Each number is 50 + 15 x the weight over its row's rms, rounded and kept within 0 to 99. Layers, rows and columns count from 0. The size before them is the row's rms in percent of the matrix's.

# layer 3 MLP down (transposed), 192x64, rms 0.294, rows 149-163, columns 32-63
101:32 40 47 58 73 53 43 45 31 68 37 65 56 67 30 28 65 47 62 58 45 70 55 51 76 43 25 42 41 79 47 27
119:53 56 42 79 49 60 76 66 43 69 29 48 49 48 66 37 56 61 60 49 48 45 43 45 55 65 31 26 58 52 59 83
102:25 46 39 54 51 44 41 77 56 57 73 50 63 43 45 59 59 35 22 24 48 25 35 29 24 28 73 54 20 29 35 46
092:46 37 67 75 62 85 60 55 33 45 49 47 66 31 44 53 27 61 57 23 43 63 54 20 68 52 70 43 39 55 47 46
110:56 62 53 46 54 43 37 47 26 30 61 39 24 55 43 65 48 51 68 44 38 40 48 80 66 70 49 64 77 68 56 68
107:51 44 32 36 52 41 23 34 55 66 43 41 55 10 50 48 54 38 22 57 84 56 51 61 54 23 61 51 32 64 48 50
103:59 86 64 48 62 35 47 68 34 62 61 43 45 41 47 25 74 38 71 48 64 55 62 48 39 49 45 30 56 69 29 49
116:61 55 45 39 50 82 97 78 70 61 46 28 60 58 57 47 39 61 56 34 63 42 41 34 38 51 48 43 54 37 49 12
111:62 50 76 48 80 26 59 60 73 64 58 38 30 21 50 51 49 56 55 61 44 50 47 50 54 30 39 46 66 09 44 61
109:37 44 40 54 35 43 39 23 72 63 61 45 57 30 36 67 40 68 51 19 60 64 80 45 46 41 40 54 68 69 38 48
098:59 37 53 25 32 45 57 33 68 42 62 62 55 77 23 53 49 17 43 82 53 55 49 57 66 22 53 38 54 71 46 40
120:61 34 69 38 32 53 36 30 54 55 35 71 69 77 45 62 48 40 55 38 39 52 53 40 23 49 63 59 32 33 47 51
107:34 43 27 41 46 38 44 57 64 48 46 43 59 60 22 32 50 27 23 73 32 42 44 67 32 44 74 39 58 33 68 40
106:63 58 31 40 39 68 38 50 71 50 65 53 53 42 56 59 48 67 47 75 78 55 75 33 61 40 51 25 75 25 55 90
110:44 83 45 60 34 46 30 52 19 45 47 26 50 42 64 61 32 48 38 31 46 41 32 58 58 43 33 50 25 72 62 50
# layer 3 MLP gate, 192x64, rms 0.203, rows 150-163, columns 32-63
116:63 25 77 42 49 31 70 60 63 60 51 56 39 50 26 63 58 75 58 67 73 45 66 64 52 50 43 59 72 45 52 50
098:31 54 26 44 55 41 58 54 30 57 64 36 57 50 52 36 52 09 41 30 55 25 42 47 46 27 71 63 58 46 60 76
119:46 52 40 42 39 54 32 55 43 64 61 62 67 38 51 00 41 60 64 49 43 60 65 65 40 44 30 44 42 43 62 51
099:61 62 53 35 53 59 54 60 39 48 27 66 37 65 53 43 50 43 64 71 41 30 53 54 31 45 32 64 30 40 55 49
119:68 27 43 11 68 18 53 85 26 72 36 56 62 42 47 54 24 59 51 54 45 56 58 76 69 45 71 52 55 49 32 70
102:27 47 60 22 36 53 57 47 48 52 24 26 14 60 77 31 49 74 58 53 49 41 36 36 24 52 55 53 40 65 48 33
100:71 54 30 31 35 39 40 84 34 34 54 66 44 56 63 57 25 45 57 55 63 38 36 57 40 39 55 56 23 56 62 46
109:58 71 46 54 75 55 41 55 42 53 65 59 36 48 30 16 56 57 56 56 56 63 59 57 31 81 53 69 41 45 28 56
108:38 51 47 20 28 47 66 47 43 63 40 56 62 49 74 28 21 38 34 55 54 69 60 19 29 45 44 59 45 47 26 48
095:50 40 59 39 40 58 47 27 52 62 29 34 47 50 39 26 63 63 31 61 67 67 21 59 51 55 45 78 28 38 72 53
100:45 30 60 74 61 37 63 47 47 35 62 21 46 36 54 57 58 65 20 45 37 50 52 42 45 49 45 38 61 32 75 30
118:70 35 54 39 59 45 47 44 60 63 30 50 62 54 42 23 20 56 41 58 36 26 68 28 56 41 47 55 58 48 58 47
096:63 31 58 29 53 43 58 54 70 80 16 31 49 75 52 27 59 56 50 44 78 15 52 59 54 58 54 44 60 45 62 55
089:29 87 43 60 77 48 52 38 61 42 30 39 39 50 36 43 44 40 53 54 31 33 72 31 34 28 33 36 08 79 62 54
# layer 3 MLP up, 192x64, rms 0.193, rows 150-163, columns 32-63
114:60 61 42 41 38 61 53 50 88 75 26 62 41 59 42 34 32 58 46 39 38 55 87 60 45 55 40 39 30 59 49 89
090:65 66 40 90 53 52 41 78 37 50 41 41 44 50 29 76 51 52 36 38 46 51 47 49 53 38 49 39 51 40 54 21
096:30 52 67 67 45 55 61 46 41 40 66 37 42 43 59 37 39 48 54 21 34 31 52 53 39 64 44 58 30 49 77 61
103:57 67 51 50 64 54 60 80 43 70 21 37 56 26 32 62 36 90 57 39 32 29 50 39 76 33 62 32 70 28 44 46
108:66 43 33 37 43 61 07 35 46 67 30 49 60 52 46 35 45 67 59 58 41 46 55 59 43 33 62 35 29 60 72 42
089:31 64 24 45 32 76 29 24 69 46 55 41 70 50 68 61 52 43 62 55 36 43 72 73 33 52 31 40 47 59 35 31
113:39 48 49 53 48 38 61 60 50 74 23 33 70 61 50 40 47 40 42 49 48 58 54 31 60 28 62 46 30 53 48 24
102:45 35 62 50 84 31 39 58 60 60 42 52 47 82 36 57 24 32 47 43 34 67 59 36 30 40 70 59 46 02 49 43
110:60 06 72 25 77 20 58 25 52 69 49 43 42 45 72 41 75 37 49 55 79 73 52 39 40 32 51 55 41 56 67 42
095:61 36 45 26 74 27 72 42 74 52 63 45 40 47 41 32 38 54 58 23 46 47 60 47 57 29 38 37 63 36 54 67
107:51 70 63 72 56 46 36 47 49 40 67 52 43 41 58 21 72 37 72 47 53 26 54 25 42 44 61 37 49 43 40 71
099:55 48 32 53 52 65 57 47 54 48 88 21 50 37 34 88 64 48 24 56 33 28 10 69 46 36 60 17 61 47 44 61
107:69 61 44 55 29 54 43 46 58 50 48 84 26 41 42 63 62 54 62 54 56 62 85 53 50 63 40 68 77 75 49 57
104:78 39 54 50 44 75 33 48 91 59 54 23 58 54 41 55 38 45 47 49 73 38 43 70 85 39 40 41 41 63 39 48